Weights of a small GPT-style language model, trained from scratch on English Wikipedia.
Size: 15 layers, width 512, 4 heads of 128, MLP 1024 SwiGLU, vocabulary 8192, 108M parameters.
Architecture: RMSNorm before each block, no biases in attention or MLP, embeddings untied during training, normalized queries and keys, shifted keys, normalized values, hashed n-gram embeddings, an embedding shortcut.
Training: a variant of Adam for these matrices, 822M tokens, 4291 steps.
Each number is 128 + 24 x the weight over its row's rms, rounded and kept within 0 to 255. Layers, rows and columns count from 0. Numbers have three digits each. The size before them is the row's rms in percent of the matrix's.

# layer 8 MLP gate, 1024x512, rms 0.0458, rows 726-762, columns 0-127
104:135087103129115153110141135110117098176145102136116142086155181148119131146123100116083145115145124130146131112110162135142123135134107112176133154118121107135091099092142162118125127160149085165120100143113131108122104148166138113091124118127081107154104183104124121155105127133146146132168100111139159137139165091149106115143120107158158123140108107147141163118160158138102199122192
096:141100145108131168126145111095089110143122138126169090105146142098110148111136124132090129144147140114153072130107134133161092102151107134170152137132118133162132147136123105150138112114161118152101136172135135093134116150094131115110119120109149124103143100131083102168117129123113093115130118145124148110110141128115169158106137158139150155185103132133138143099157118082115120133104
095:170138119090140099140151118111121131139131098148166093097124111140138108129127133132138130149101158128126089082128120121138132167112122132140114130154103106124096107129119120120116146122137158099108130130169107132082131160103159107107133119126128108118132170119149122125119135130106131062152136139145145097133126141180150136151155147123110156101134138128116139155131131140123101106160
105:150154153114086136104147153089113140153112132109096120114114159121136090153105109156130103147143165124127115129177107157136100135097108122087149153128142163149139129137109154126104139133128117106140161117136174112180107109102179116138175166137164124151148130137135162128128132116089123138111117125128159132149141083129123107141139127145146097115114120143146132097094100156126156182114
099:164094114150110170143137119101113166102110115129116123120154176166138128118114128144147127151099110158157121118123162109102120121147135146151124148136112168126131126116133091138136160159082130096130116121128153153141103079136093139140180135121151148093061176117111153116123127098157087148130139134124137083131097147098155114176153091126129141137120107123127117111102134137143124131132
093:133108114125127117153130128160158119094113147106126158136130142137145159107121100150129132142082166139171121120131109123081128080118119147137117147109173138137193118086114132158178116148122140132159137110099121140105099097075112096102134134127196133121096125118149116110176128121120125114166101111139162153134145149164176119159141177142129119095132135103127172151135153142135139151157
103:142109129136100115150126169108116100124129119148150156093106173106164130150138142160106112111156128101121101136170133119145118109146156094115116131134123143127104110095152115102169109103147137162136064134149135143138128132098131097113144162172121109107182152094107111126098159140131093115140157082093101128125169042096088131160113141105107104149129132133136144144155158174123153157108
108:152096152154194145101191155094084166106137165118116127135121119144104144146112114132128122165143137135129130137171164167144129130132112124107098150152174129137127090122103158137134126137140156096117095105113138119127141153090129108139100154129140121107107112143142144153087160163090110110111143125095121154128121173129117140123140131117134145109116094104143143108141123097145123157155
100:126128127152148119141173163104121109127145118117148115116102171107130131115109150155144125163170170125115078113167106147097105168137130100129095150088114098123158146088102129154071119147146117097142114104103158105160174136086104132169152137116106072152135149162150162142088105129141147062142100085086136115143144118138136111142138123155122146113090119065122155108119111126065153119161
112:174145098125106150123099132128095136137182132120102150102112095116125111135128086108132071136124132119138103151082158130148100139104177145104098136140133156125134117139095086110125094122143166135119147134105149155108138120151100080127116098138143078108117171119126136128100133123088132079096124157128122165154123163110127130131141131119158112086098079163128156141145132126114144088134
103:152129104148171136152119101105169162116118110141140122121121134163133131119121124144089151184080101133069143096129142100160123125127126131099075097078122136122135136089053118125063155148145109150117141099078141139120137107101099072131123152140134092151176106112146111143153098166141081125162098102121164130120131091125086134131131204112112106121116166143184103100132133137161130157135
090:135113129131131176060123109089104109136133136106124120189129096125124081129132146177138115133134144104228115094143156135106111115083118129105102097097110119127111140081099143109117138153082146122130098155159153163122173113089122124151136120139146119182169162098106098160124162126120090129095112108100172155168126163142133107138154142144104132140129081123130131127129149089158149117101
100:142088142120127138190119124142163123106091162144113168147150150145077142086133124124139158171128126099175128164116166116127154115152117065145095132106127141183162127142119171105184126138137122125103148128098117111168138123121104135101101115112128136113125136148079095118128118150131119136135111098156134122135154145104100151123129156126080065094133102127117156183129106105130061136101
093:118148111122090121129152125074117094174145121089113136129118151117154121157150147160120110088148143128161149121087093118134156073100079094138155187157090135145082115096130142114123105153115129147132101133153123085165101129149148141134117140144112107144107128130136141108127126154090146171106127151143122156097173116103127120158164130153086131150116105144115142124133143151131072153134
099:116134107177130091119151126086133112131129110163149162097099135128133144132134144108104160140173160144138136149194145126126097107138125097110115148117134113176091130174136127092118091158112170112166093148132095141120112148120140073072163144080130116091128117108160152151113159148114146065152101133143117139135166116128112119084108111099087133175124140160106182143168121139156162173152
090:145138157125069129115113105120120156154151098097126132134135137082173114096131139165116146130115120093149139086123137078151146147144142141098100135136159122166125145117112107095177104109107116152082140108113122136156128131122089121111115156133144134141157149157115100151141145110120176108128119123118135104127090138148131130141145125150108123156144154127139117148168168123113134098114
101:105085116161128142111125108139097124130157118138134094099151152100093114135117136109110101145131094136137118137100137111173150173130138136106078126085142156105124099093118102141177093131149102138139107148131100148139124134147091097125144120177171119106173130130160117148123139117132138147135081153177157143159140123107080114148103158120125090069167126108163135094133141093099134123156
102:148118134095115134131132103202124170107105154120144113118138157153144136109097109174105108116090121109117109158112096145130147093127108104153074163130152128114115123120110093120123129157094123120142112116095126092118113150117157125152137121128059101099100151139137115135098150133116117175130127137079129103167105137075154107121134140168082134108111114118119145087121169126147085133126
092:143119103149113159128168111115132132180112145129143132101118128145077112134102153111153148157154137176136072103126131152098138160171124201135123149113124111115142142148124107134158135151112128137130147174130140123133142129120126138107134125129154115144152118098128154107124118111147141107145137112116158097086122133146159144141128108110162121153134115102166119065127158146099166100106
108:140113144131120139127133133157106104114160108139147077092167136116098177156120133088135157195147131142177183170131157160134125099114122149129132167095141167174144158121108139108119163148121118097099119138115141110178092107107104088157141127163176106112126148140168130118113112127097084091178144108124143122132111183129129156113121132159159100122106115102159119065121103139122139145125
102:117089124111139152112155131106168159136115137151130149113157130113129121175152144166116145173152106107183127069118161100138097136211108136150139109125134152098106070154141149100136130167102117134144120118134110090109160124102140095117124109159126133122138147128132159128077179160116128155123149126119158126118147121152168132155159109163160132131068150127147092138179153085141144132154
099:150136125126140131124088101140136135130159108113118097163106153133102130138167114122129099165083135135121139106084106171147122117153121082076130141076077111176118128120116129100169110115095115092139136129152130120124110161107099092100123156147124115122119090121159130153154176149099100106146158100133127145112103117129137171149189152155104131124101096073161120151121117171099173122108
096:115123123128101141134133114136135091126148135102131139098132122152118134079128134129084101154121155152130141104140128140113088142164125145131178129082121202074115152149111132151132143143129146126108123185123143139129156133112131059132122129180081125078138134125126132104122079134093108095128150126179116160172154107095135123123084076119174142146106117108095117126108148133160147186154
115:120153099111145126146171136147130105092136117111178155139110133153119108128159093152134140118091130118116152175106095129139153128168129134131115100157107152131109172184102099093181121129126166128104145099102156118179093157142127110114127095103133120122167127111176169140172168119115103133147065168125123115124126128157129122099087128121101083093091125161132150138165173118121166142088
100:117109094083133152111102063151124158140106139103126145112114158120132144075135144065117088103143130104195119137130132167163126156119141108112180145082129117132142104119146159139144143149099150122132124137123105120134086153133134150117138121161129118139113117139160136134117139179123156182112141137118117098108090131107164129145174160106134085062130106142156131120133131145088121093137
099:097109154089140098110139095076123118150121113106127102120147178099111180129091158161140176144153157166120119175164197141135143138121166105079112170146153122164080092157088117120138109138136148107131169151149120119131141107143179130117136139104123144166111147148117119117120142123139143132130127091124116153101137153086146126132086070097109157094128187133141111128142144118098114133141
104:146130152134143166132136113105133103087133126116128102147121137119085122113122103147121093165165182125172114113134161176148135100134107074103149113144070121143139091118131085123137152144129118151129103143125115108161107109115123134120179152149156131115132149112136126154136136129115146119145109154148140126117155146121126150144097124162113122114131099124096148131139126141111131137113
098:149088138092127127172157147164114098182128087149126168161126126100126142056155130116138139155110132128117138134124139134098107112137113107123146145089146140086119117091138171106145149160123121122108128154114120112119099114083094132111100147139111143128123162090062117127111106157128106101100138148126080099132132134104164162166103149135118131061151131123113134097131144135094122063133
111:155149139150153117095173167120118109148148121123128111130126118091091120156162104101153114172113106107117141119124122180145069153095143133125120139155131122129102156158092116157149108141112099086108088134122124108135131126096142125135109106132097132117171156127129083118110140136117103124139124104076176182152139144120140130120142122122090089133121119102137168152140126125141181135135
093:070132176135130112098129135103123091184154133081159137087163141097159138117155113131103115112140126094139102142080106140154131170175107125093144149106146156103097161124156110107121116122136104135128162150148146131157118153107124117145137155121088098103131125138120104147114140110100153084102106127146090111142098137106138143111107146165161124149171119133084112189143147190142145114114
099:102088093115133165136128146149183140127181108149120147156154150147136142080096172099169127124162133127143129131140154127151118140153102127128088145108148131151103142152115123114134079132140114133122148114100132112156118148090109109125128099162165153095141143108123166110139137148071102068162126156132142154146150143080118090104148143123092133127107140111125125174116113118118125152102
103:110114112135118120132144125166131112186136131152168144106111156131155140182165107148080110112147135142158088137107163112186143117140100115129113136105108118121144106154104090119135157170110107116152154184096159135170126146115086158153124125166111135114144162106139130144125161120056157143153088154087132110121089110140130122092175130130102097098125116138133125158139139126142142107108
093:095113150102155136120126122148129121117076128129112145127143135146160097141120105131108160166117134150126087131132146124118147184160152147127102120106168176110109122119077134097124146132120145132096125146139163079168147121143138110129184132128093083117117106119130141128135139149104069132134130105115107165120174139150126116121154128143137147111091111153128120137144148188099102186160
103:144109151125176123141155132105111162128165143128132074129155152101077109132122092166090150154107140126095104098138122173159100150185090087119128131110123161119120120115129122161157177123143056129132115121096204151087136140139114118134093124131178133132119161121129116132107138146099115126149099120159107144158126093135143131119177102123135135095118147118084083116119137144144159163115
101:122126145125097135099155108086118126127138155113129117104136183137124123115109105104110133150106137147122111162139136114141170133094125126105169162114157160108059171129120101111110115139152158092122122158143080113163095072127135125109143162119097100159080110140146148156119136096107094167114129090115102120146111141145113124101133105141136127120135116152118075128174158160180108128092
100:138144148085118109086109141113133083151157110120168109128100130113138069160143145110141114163084105132157117128116111108157097121123113144142109138120106114135059102118167114109152116130103126147139068179123109107145096137137131072143161140129105129133146113123112143121111130146131158120118132116109102151109159177155107133119137159125115129157100123155092108125159122209120082166106
097:129141105119126146139110191141135134135100127127107138135131096117126098104137111163111156120133112159146141101110124108121116128169096141140127136108136098138137137152149155127179109131086115138126137175121116142097133170099138124163108158150144137120163129146108115121150138122151141153109155087129125110116135157157184126135164151105125154098153129099088126120165128158122203124115
# layer 8 MLP up, 1024x512, rms 0.0447, rows 726-761, columns 0-127
100:181112143122126142172072104079104105134147108123147132128109112151105146170119141118094182148106153118123139196128139123158150116162126130129107081166107134089104127131110126149094145073123132135099132112132118084101162090155148112128131090132137146151157146162092130124097123155106131094110145110142146120103148094145144132130109131128132120144133128160126135129151147149175146122139
094:128101123158164105142122141158151111117099117110092130203134114126112094140135127130137124133103113084147135111099147126084190125155120112106106126094102112120140146111168173131110110144130143108165114080138161142127121127107169160171128093131142117137112129120137115081102104126159122132126201097136121135177122129106129109154164121133139142118179141150084142104100111183148123120167
097:143116124085143161149124101143149116131151135117156119080117119116128171083137147118116141166126107151167097078131144114100094099122116136109160104178143160143109112155126133119121086191148129139150129139134102147108129138146156108156143167127162088099123143114155152104109090101163133157094148131205109128076095147118159142070104151127142144112104111168057144096142117111146099128108
101:140108110105139148089085139126153154116173154095138130125103132115173142098096140147146108129152155107181137142117132165127137140114107153103129100123141105118178129118149110140128123104071138090131105093094134089184087124127152071143149137145147130120153197172109138130148134150192076119146116108170149108118105113158102154058104134137145164122166163141073090134151101091128103110127
103:110115138148181102167112133172170149132150119104112117125118142151117153110141125152144145118103117118142125162135123108163176119182179113174098099132121143130144144129123142098121138134167107145142137147157115128081136130088128146087117128148110122124095159149134139179125096122127134104158130141154133115159149102126108152147136103122110158114123106129140132140117128133134118115131
096:108118124109143119155147148118175062152095114098147147100148153107120093109139137152140151093142129132148149156177155119126100087078122140148147092086120119136138082088118151125114106100171079138132123174108162153130093107130176134116083128133147090065133098128105100143101148139101120121098105167090161108162150153202105109101149097131157155164125113132113128143121092141134093133117
099:120112116116118129178118127147110110132105099116117103069160155067134181135137125101142106156117118101150109091169108104147162120143132130116106140146095118100102137104126126152129106129108096152159122134118135129150105132141128153143129089169154132092158062086116105149064132138197150123160142136150118159121149141134150165137128143114133117137116110127129152108138148139107154158131
104:123151114149196096137111146131128129138124084159125158139131111147144092074137138124152142112110120132129111074139076090118135130126143157121139149172107157103144122159136099198161095146159151143103071159141181138106134159129150118154129153136134096161120137104111123089119146139073126153149159181119080137107139147158172134164113132117172094150134130102109180117135158108137092192153
101:100130123105128119146131158169101088103071122138137121137174107122136128119107107132204142181124078122137117125147077108099163169120119132112105155093131095090143124128134140164110109127129090123136145173155132117105159169112147115186174131106075103129122128150174115146144129146151131128135113131143171122140108133146126135120098143077126135089090139116099103084138102118092093124170
110:101161150116136116101164065117146131149117156147119132139144130114124138143130165132128144128101114165140130122137094121085148125151132109137112110147131120144100141134174166125176140139106111124108094122139092130148133164111147114169175149101136126139088077118131113104185157122126137163132082090126130149106164126140174164122131112124107162139120115134116121157115131131117126131152
100:134130183131143110125125117112104145171081104130084127134119123148146144118138117109089101131140148131143164109133102146125140096134133146122125109123117127107139100139155143112130096138103124133131129100115119146136124138122112113120136122137136147119103187124141131119121102109148167134132136128138166125121109150154110160107120134097137149135134118114078129131149142101132117128140
096:154142141180083135119098151116135099154144134115112139150141146102145133132156136176163146156131138134156122105130157123186166121141174122129144110134122163105131114141111122066106096124124199091107154134132131109121151120113113147139135095149136125196100126139096136110156138110109080152114107125114145157109122129110108126128104102180134142165083100110082139124091159162145115174152
103:140149099133168169115113088158083087085126112138169125114120125110121140125160123110088114127131117166163093120128164108103122123152132096117122185183115131186164107121111113109100133139145110135129133094092132147138176108121142140093143123097103150076138148118125143126095142095130134113124125118156130147164127113093141115151070108111119110163134098115171122134122146138166126162152
098:153112126136113163160142130134139148136150197109179140137073126126101169126134119134131080167123146133128135068184127150099142122131145199125159132148169178162164108111137113136110131138153081148113105155120149113155118102145087133126114091122100135099158144149154097151151077137119104108179112119108107098128096139148133111115093160138125131149099103151151153160111159112100128124105
098:116086111148144111108137154094129115115105109118154120181171110111124116135111133150106146121158146110133108132173116129142179128116115116126166138133074133139167128182167130112112105095135090116083145095154085132083125115135162145168144152119175103120161156156146111110158122132090111171127120110124131127105103161112124145142161105142142149124093122129126110120136124102126140088100
094:099148122124075139098114049139146074105110152088128124169133140102154155124088123132155141155085134142105135126155148116119117130077126123110125134150115115117067160093147097136113100171132094116140181110133118185148162097114144133106144148132113176115126127109104131146139121141102065127144121107108136129149113129172129151103093155136092139090125091156130139105112155144114097166090
099:141117137126132120162123136177135096124111132068125180097124175165128096128141154133076094148154132115096113086124131077120138102120128111124101094124094175094134121118104160103126106127115162167142119175158131134170106117124108125141126089097117116109126135133106139126109102152144130140123161182110110200125112125102113163124126162108110114108126122120118113126123179132123114146152
100:099126142149155106125125131135089193097131121126130157122111135108119190159166120138136146142156147147125060128157129138159150113144129126149151128121114100156125117151106099142133138143160153138093135113148133113111136146122164119169136106156144124153154101134116131123121088151142160140091121157113144129136124129111122102110099130127082142146128107154131117072170124078138174141129
093:106172121124106124137134101144122130134158154149127081139118103132164113144100076127125163141142112157108151133110161142091178143156161144114183115099088114110145119129136135175124114140134056095161119090106167135085117152102122119114151179171107114118126131096076090125104100089110148143195136110144135110108112104096107115134085160118133137122113107124167105146084128157129130129119
108:134118054149102118112134122118139109139133095095145166104148142127125100126117111119131140107157139129087188123077121145156136086155100107093082158132131118122079114079148131108123094158152140093118081111103145173141122082118105102127126135155099165099117129155154123091161143100132131138111124139114129150183137152133076161127140133179151118170128145158133150122161175126143124114171
101:136103111166154132136161096077106149124130147123165118146121155124132141131100149089106124112109148076134079124121135155135097124122148118123161106130116114156191118126124126136127144120092109161182175108137151125162094140162060145102114110137177130185117147115158086175117139131097132103127106104161115138124108126141117184127103117155152125138115176123109092094107097162164089147118
098:139152153110160145137139144170150144144120105112090094124140120146130115107111091159144138114122081143116152141135121119125118130110149136160079124133131124121112174154062142160152124117130120100127115116104149141179148130129165117130125105146107146117115159133130145118114127145124091114164150184129126106122131131098078107131109175147118094118128101144155080094127144122173157147129
097:165158102112114154110127136162171137125164093140128111139149143113150131112131097138118117124160151170157159134105112113095100118130128134127124119161084109144086146127129137149174139142131125116137098124106103112152135129124173094120107113147148153101148160157125123089126111170132103090105134187176158126158134115128119135122124157109164109131123123154121127099132121117110173151143
106:135065100122104120120101151131110133098108162119123127161136137135123130122107124136114123136120119129133155151129138121085098098154141125086153163095149105158131082115150146103132146132121150109091125156116119099079168122092138138150157136087094122133120112122102131125185109146118106143163097147118106106148123103118125117132127093118142103140143143114128120149126131134149122161111
097:095156126145125168100108146137165175098119154108135098175139103078170113143173138152121143106092127144139132151157119126149122130150114104131171145126131112139132174139150109111137105127169193086122159080159117174146144141121185150121131125107123114070119127115127153094130097112116115102138110128076198101128145095159129126168160145127132127119064112100140156101145117070115120119147
095:105123117100103078147102158105136064147105118111127127146180221117119114186142144171113107083177136154105118123167134146117124121119088139126092128098148108136097100108137113115132094117129110148123175136104145118116133141129106135156172132094121075158128138123098100116154094168180132142124159139100095138146126132118177141107140122114097177129105118104102122077117117135080099126131
104:109133100097078117144119107096140140113142117148080153102147151121111122117155133160111123140185107115125112140108112141138056112147168146141149159126104155119120122135124127184147126136112152076109110118163078140124129139133137134134109110088121144134147135070140128125161125107140096159138150143174151154151122145107130135111127122117154151115134141156163140086139128099168133140155
096:130194136138107160110119123153139166106131140120092109125133135104168141151134119185115120110149132120120163131151143140149125147119183139119138081119119123070133135129106129121127130130161119102092127125105113122139101096113124142118140081159145121126113118143142135150158156143136137127131139114124120174124099117150135133109170134129117143108094101165152136117146110135121133159154
108:114106125147108135134134149134172143135129139144094160130137143148110107095136145105167161111116098125140110133093118145111145118173129134124127147141150140106143098126113125098074131139126158110141163119134133086140132156167105142139129062130166159115102122135110163138129099097128159114165164128118123142090188146141124080125131141135161178128133147151130142098133163107132146124095
092:124101124093106106142114136075122155129119149136153137112131110071133116123105124145141140134185117177122136141132099200138156109158163143176115135136124136179146099122136124147148161170134123121129142131107163127170102114110141118169136148167128109094131127110145122150146162096081106128168092103111148121135155107117152136130127081154109110124087119116122146099143118106131143129134
097:100178103129152177131156089142133144139127139134122167126156117166135121132139160098142132134115154081155107124112102114123123129104096116137149081137124128127094134184127146098139137124136111113169133139128131157117145126142115148134142066143127124143150123131130148119148119086098139097144118160166146131161148170115102118141104121119141127138074194073133122097122108138128113140164
104:156133107157142141129111173111132161069088141155110135158143104096151167101105137183109142102127146095090125072147093170090122131161115181106107152102111127143079121093095115139148149132095085140138115109135115113132057118156125100135101136109135122134115136130159124111121144114152108158172140134090120096134115102128097157088141136140157131114129152114112134121132127110065102186150
093:152130125099137102149155170088148095090139139129146125112112159157129120116051123138155110140110124083112129110163126157172129116129151144121120078109138151156133159111108129161130147127170147140087119121142129118134123138141151124052097135135118113135150095152151131172163103169117137127114132136122115131128127142146115136160097146154094163130186114129164130094117143117116128123109
100:185181102140127154111111140139149127091145113136118114126135134168101115116116140117147096185139142129137116139140170133106181094124142120111092136100108088168093113103137112179122109135116132140131129114176146120133113107161147107123137136119186099142103106161117121106132112120127109154136130165113131172121109104135079099144086126138099121163161137140142102112159124169116140163126
103:152156167144125169123089072143130137086114116131087115106162146118136146128129122118126162115130124132122117067095141146141117119160126114128163108164114103143128160108076153114163114111129157135133098106110142115122140136136112160113123142127166151093125134128138137110140141166100135104118106120093137127121172109121154116140124132142126109131110127098169133151107121106135098124071
098:129103119141115147101107096144100107111106147079126108102127126149111173095163129158156142145130157139101143154136085129099128125117112118119120126134129156121131149122118122132118093130099177200114116137140133102116134174174176107146176157108160097133115154122127129108111111138123141140108122087128143085125137118155100102111124120150148087103155140130131153104110143115164116146114
# layer 8 MLP down (transposed), 1024x512, rms 0.04, rows 726-761, columns 0-127
101:127149159159103096123086128136140155120125105131117102084110149126132126181118129095137142118167141139124135178090160101121136122132169157116145088121137138078101083124114087152134128114141139134131147130090073128078101116145119091055140152125162089094090137130091122045126153106097121105141144117119140129134133116140084139125081141086101139093108107148148074089138169141124152133095
089:136159099138121182195159120158123143115100146110158113132125164147077137177104125132159127144101160132155158118183109123102141129116147118110158100125153151104153120147130154132137121141107120140129147119115172093128149129120107055119150154093142091104097149101136162135145111155108100169132117137105106147139147127147118138135131102138136088123138137153094149144112125110180149152164
098:161135097164125143117138125117082161161121170135117113123124135193086147130124153135131115144126134136093106095125082127132120142124094129142128152170157138100137113085109111077133157088160112092123137129175148130087111144114143114188120144102119092182102151148121156129117180129120111074087135107098113172121137143103136109136125148111096142125166110154110160139106140119157145141191
104:142121140129149107124130130132088137101142117127079150110101185132139093083106142157131126085170169124150174183127101122099170125119127093144156124118089112120141155177182164111110122117114148110150114118113116151142122160129102098147134132085161133111130177110067143128147150135162141089113123137172113108127108140193118162102115181096144111115146134114130116154147141104141154146157
101:080144136073123098131128083147136142094112074119139119133146150142110135096155127142162153069122163099142148135127127082147190142065175127117157128121153146131147118151105097143135189187173104157184168113120112134148098129137112156172124174163115124161146111133140115164132137130115152090141144160097158139125164101120070130088144130103108134130131139122107114144133140136103149088153
097:079092119124118163118159115123132073115108084155152144125131129126101095105116147132114142108100128126146114140166139148173095125114123111118173121095126159136121101109147117139170125119135096150129109116132128178114118132157105140112126120167073106069149127123152151147141115133123145104154164141140096142139083111149154116146145139102148101115139146105126097117129099097113147119090
098:127128083100154138105123144161132144158135161138126097149167117094141127101183157119138154148120104134110137105132099114139142114144123110115134114179168170125085140133090142095156090089153123140120124169094125126145123120123085167131105172110146108151152125196145170112144123166122136129204134104139119136126128123106104163119106110133137110136084159149170060189112126135128201159171
103:105158156143162084113139177135162101139102089178123145067139105144140114145153123129150158162165098166123122153093102113144099133107115136114116113130127137153102150128133127144155115112144148113123136125130168137072136168153169152122070104146166094141091153084127155104143158161131143141125136097120115133109121109140098133182133152162178106140109132135147124124119177122174116172118
105:096115096124136105136137158146099114154100140151152125154101134147119146093093118151130150136127092138163119115111145126126139152118151113106117142116137115093172090099099171182113108131131136129119109132133144127150145142127094167142134128072121096129131165113139166135130157157130109120134089086105175133121103128144117108106093156099152128107111131133143136121089107086113162117117
104:110153166119158137115111120136136131127159108129116128167140150146125174089097143125081121103116116151155086172132114134122147115147094079146134077120096138116109098070134120132124120183101126120117145124123144108104103127102136104125125140112119134136148113159129172121144202136119163083128116115118115131148130114144122095124114121134136146163120113138129099149117110121112113142116
102:116179152142158120074131126135121078124118114132135143143113106123104111130133119085122083121179137158164144165151094132081161142139087143148129149118116135126102144114121131087132138114134102136089111146125118112084160141122129085088101113100138166108105131190093151105086152171162092124115139105134137144123120130127130132097147158165096154129162131096130112123155129112080152127131
093:152126175149146143116096104121093133150134176112136135109085167121126122170124109117128105144151118121140059134090107148105106131156122136171143139100113155116116113092116126088158165070116166101118140130140141126089127168109113088108151134114162164101114098126116133139106100171163117076139148155130123152126145145149081151133114143106114118145109114124127133178160149142122130126141
103:125131148125130171142105147156111139159085107154112126117111151095165149098097094146115184135125085136122098118159135129126115122139153121118146157133108133118158084149197102151138065098151132135128134140121138096112120104094160131157120152094107100118114101087086132116143110112164105109102137133097101134178185171124114142103093156154167134130106144126144118155129125150121110121125
095:106133120113098171128091122143109133139104137146146133124121125111112172117121114155125192137144112145097163133108132164124129109127181143116118129104136137148148131147095115132085095074124170186167162094128102086141133127146094137094152144107100119128150141095112126113154095164135193146093117138113114097093161143135142147142131133117117114146133133102109136130162110102115124141103
101:120107138148128127106127146153131148138139111131151129119102113113115126155136127137154090113102132144154137151092117123109128098142126107144102127112115123102116099135098117124170145149144149127123125136124155091123109118078187184136092094146128136141148108114116129126066109149138133145133130114070110141160152120134123139173153155123132149137071119142166137094140142110105146148111
096:138120057131093128143119134148181145128138108147119150115136134163160081133141090144133111134139134077126153164081129141160117139174099149132143117137146122130145127105143140137150118147103091147132128110141162092113102124125122118146117069145140151172084168087118131133108133145105097139073118117159130171104153113119140138136106107089128117168176136173121136138130121112120123115159
098:107162133107088097117125107130140144105149126142113135120105169162133087160116116111128148115154160141141085147109110122137171146111127135130159101130092146157120145122116123168152145096157114125145099071131145130174106131132130100096125148124140101132173234144132148111094128122120134191100118160130090159133127113112153113075089171149125153099125095094203130147125106147163111139141
097:137128114150175101147154101134125128119140119139110128151152130096084170091132109134127134143137156159099151118135118103132133145164161122119121116113098151163129122084142112162119099163137152109128108120078116103103121112127135145141101137144186138126137119103109149097136123141136183160061131133152146117118133131090104147157128127153152118100129125157142072125136074094151137136126
096:144128075102111154177152120127127107136105172078106161118206111141087127141161113125099105138120148122151110127119104139122128149096152143124095121164149165117173144113128099092111090115140124201135120093118110111147146115157140081111181114151121159143122121108151119135144145127147108162110115114158100153146135187156118157099141118105112153111137181105132122099110079110124120137122
105:120108127200117138141112116153127133163126130126089150109116200171174142117108103109180158168148117124119115133084142155094127072101131113108122135119144125110125127168107132065134114146154108128115154119152128137125125134136156135077159146163112114112106087136171159214115087141111091152112127110123156110106120136143175105149108133114128131122141119139141132141121152084089125137127
098:127083144081132136084086107078093107099163135127117112119122128162132138143142123169154132158123147119113135117162154154092109128111083142164148134122094154136150132140114157152123101110164129134163132130096133147102118134086122115126133125110135096110158156143124112134147151116122128128130151146140110149139183133141123106092099140157125108134166131132164117109162131105103159119105
099:172157072111169156158090095149104136115136159110139095123160131107131148106125117151108117153188092124127103096108122152130143161146122123135149157114138132139122171133122131127124115095134173139106137119146109097111111146118106149095124087155125144120100136097157144122152158144118111124129165135168078145082116125113150169123116112121172155164141104132156138122038112176157154150128
091:119137137142106160114126157097133147093121103121121130137137126078119119126124143131087091113166126070096111180070155140142113144138125157136115102174109129112088157114106087102133107063144136111155072118162148139124120129115137143140136178100159111110153121143140132110152170145133134120160138161147140120112131094111117128097156136110143109123126129109086075096151110149138150108154
106:186118108126129135140163124141113110143122112132163145107133162111158108137112100105123126103107097124124111110130094148090150115121143095121147129148150128147147142146092130137108133126101126144128148144111128113127130161148130155124097104129148126111149142146176158152155106130156147150113130119100118112116136123149132138128126136088109126115143167161124080140155168097132133092122
103:143151130151134110150101158122108146126112183107083140148097134142125147069142109170117170143092106161135119111158158101108163076141150142091140123134132133070102128125161150135120130143155121167150103177106078131125125133131116162086156134171111109077107107164193154124104139133153143135111157105101116121118121130098102121134126114160120138116145122164125133145146102119123115142166
094:132115135115096152121135136140140108142157160118106184170104158106155106127088129073154112148104163104112130110095059129156115106115127121133113148160128141115137130147127111092066130072121116130113082111115141095143119131177099118092117156131124138101113176134135138107121106103102151157161135115118123167133107137151101104141155152103113132136185184123148140148089101104132097113135
107:105192111109120136125116138117134095161090148151088124140095180148091131124108140128156126114122141145112120100129117113175167081178133120117117149170117138076104147155116134181102147129119077130100142144154140139104107120134153119135111138084154134145140118105144142117136139116139135171104118092190142135157135129155097163085122124113154151122136157137129163117105147078173097157122
096:137145146134104111160082125139121146138105141100104092128136109108075120110138096126103107150149128175124156147145154119085144143150122082116137124098125134089141104153121133056124141141077113135119151091121108130167135102126065128153115101175157109143145117157078115139121116162113165125121150108109124121127105121167134095141125092101129060118130130149129120175151166145126091118118
105:101122107179152141150139141115119122142150156110115115081182163154113100126136113105105130181143118126152129131144143100108124168135109117146142132147141144121071136143108121088089166161123173096084158151121120117133138095097143107131146132118144130106079122151138156152118129139121111104123146102135142181169157147124142123118114092115132171153124127122122123110125135104144166099139
096:110142170139159164136117143152095119113105106091112135125081159097133113115113095133086139124108141172102112135079101121108140120128139092113132150141109151116084134119159151077080189188147129119123102121120120113139149132159140135090124180174142103128097121149115154133086110153106140126118155156141105157142188146094092135158122151155160109147146124121135123150112107141147161154115
097:138143121162128127121171149123124104122158136125160111071092133124168092126164099109131133105122110084125125123132129105122142127104144078108141140095093104127097134153121118095136139125097109115161069132106137148135148162149160123142164129132127093153114117129122090154100105129116122130166138141153122132174170104082115128156112159158121168114093148108115128130120141148095087116184
102:148130123143122133145144138129118162135099085129064132133133157124111149105142123188158113127124172116151114109143145147121127098154101136148121183086141152135131122124110119172123147103119099130143151127074107108124096132099179127069164121143104154130143120140107105135142178115091109154103151106147107123096141154092139204127098118127122111133157148078137141118126166101156080151138
094:099135177092133122124167121115120114135101150148151136130177123086133119117131186130131117111152106132142138076112133096127102144111164101136124123104119047153101145107132133132135149173136107107173124118154158169132152178143144140127128092114155142105141102098137076121119139126128141106154134169152156155121116120115099128128100106127184128150085140101120099132132143108100137109164
100:116094126145156120087137123140123117116130141121115123175134151152125116137121145128125131091151093101122106139112177117095139116136113104142132158115106110153106094118144158160119116158146135143153110142161135128123193155127141074148131145137163132139143083123147097095120091109137156160097161166148095142127118112092114109143103164109131115135135153121121087139136135119149122118135
101:127147139113108130142120113104152169116135173148169134112153147119165151088100116140114091155053132169140118123108099134119141127064151127119149132124137132090141121118139130118151054136131184117128152098178161139115121132089158137176137157119115156138090141094133120129131149126182120173165141102121164163131117132132090115122115121136130136136129115097107102106152086165139122145135
100:121111129130080110111096108186128087139095127129170132110083137113091125113149153104140130151183097129096124103130155116116115133107125134107149117121136184124121117110137142125133132120082193159119129126073128104092120123148102108100164125109172146105149111151090136109119114114102173110161137100114128169160150137135144154135130119121125117113129064153130095082079119111126113115093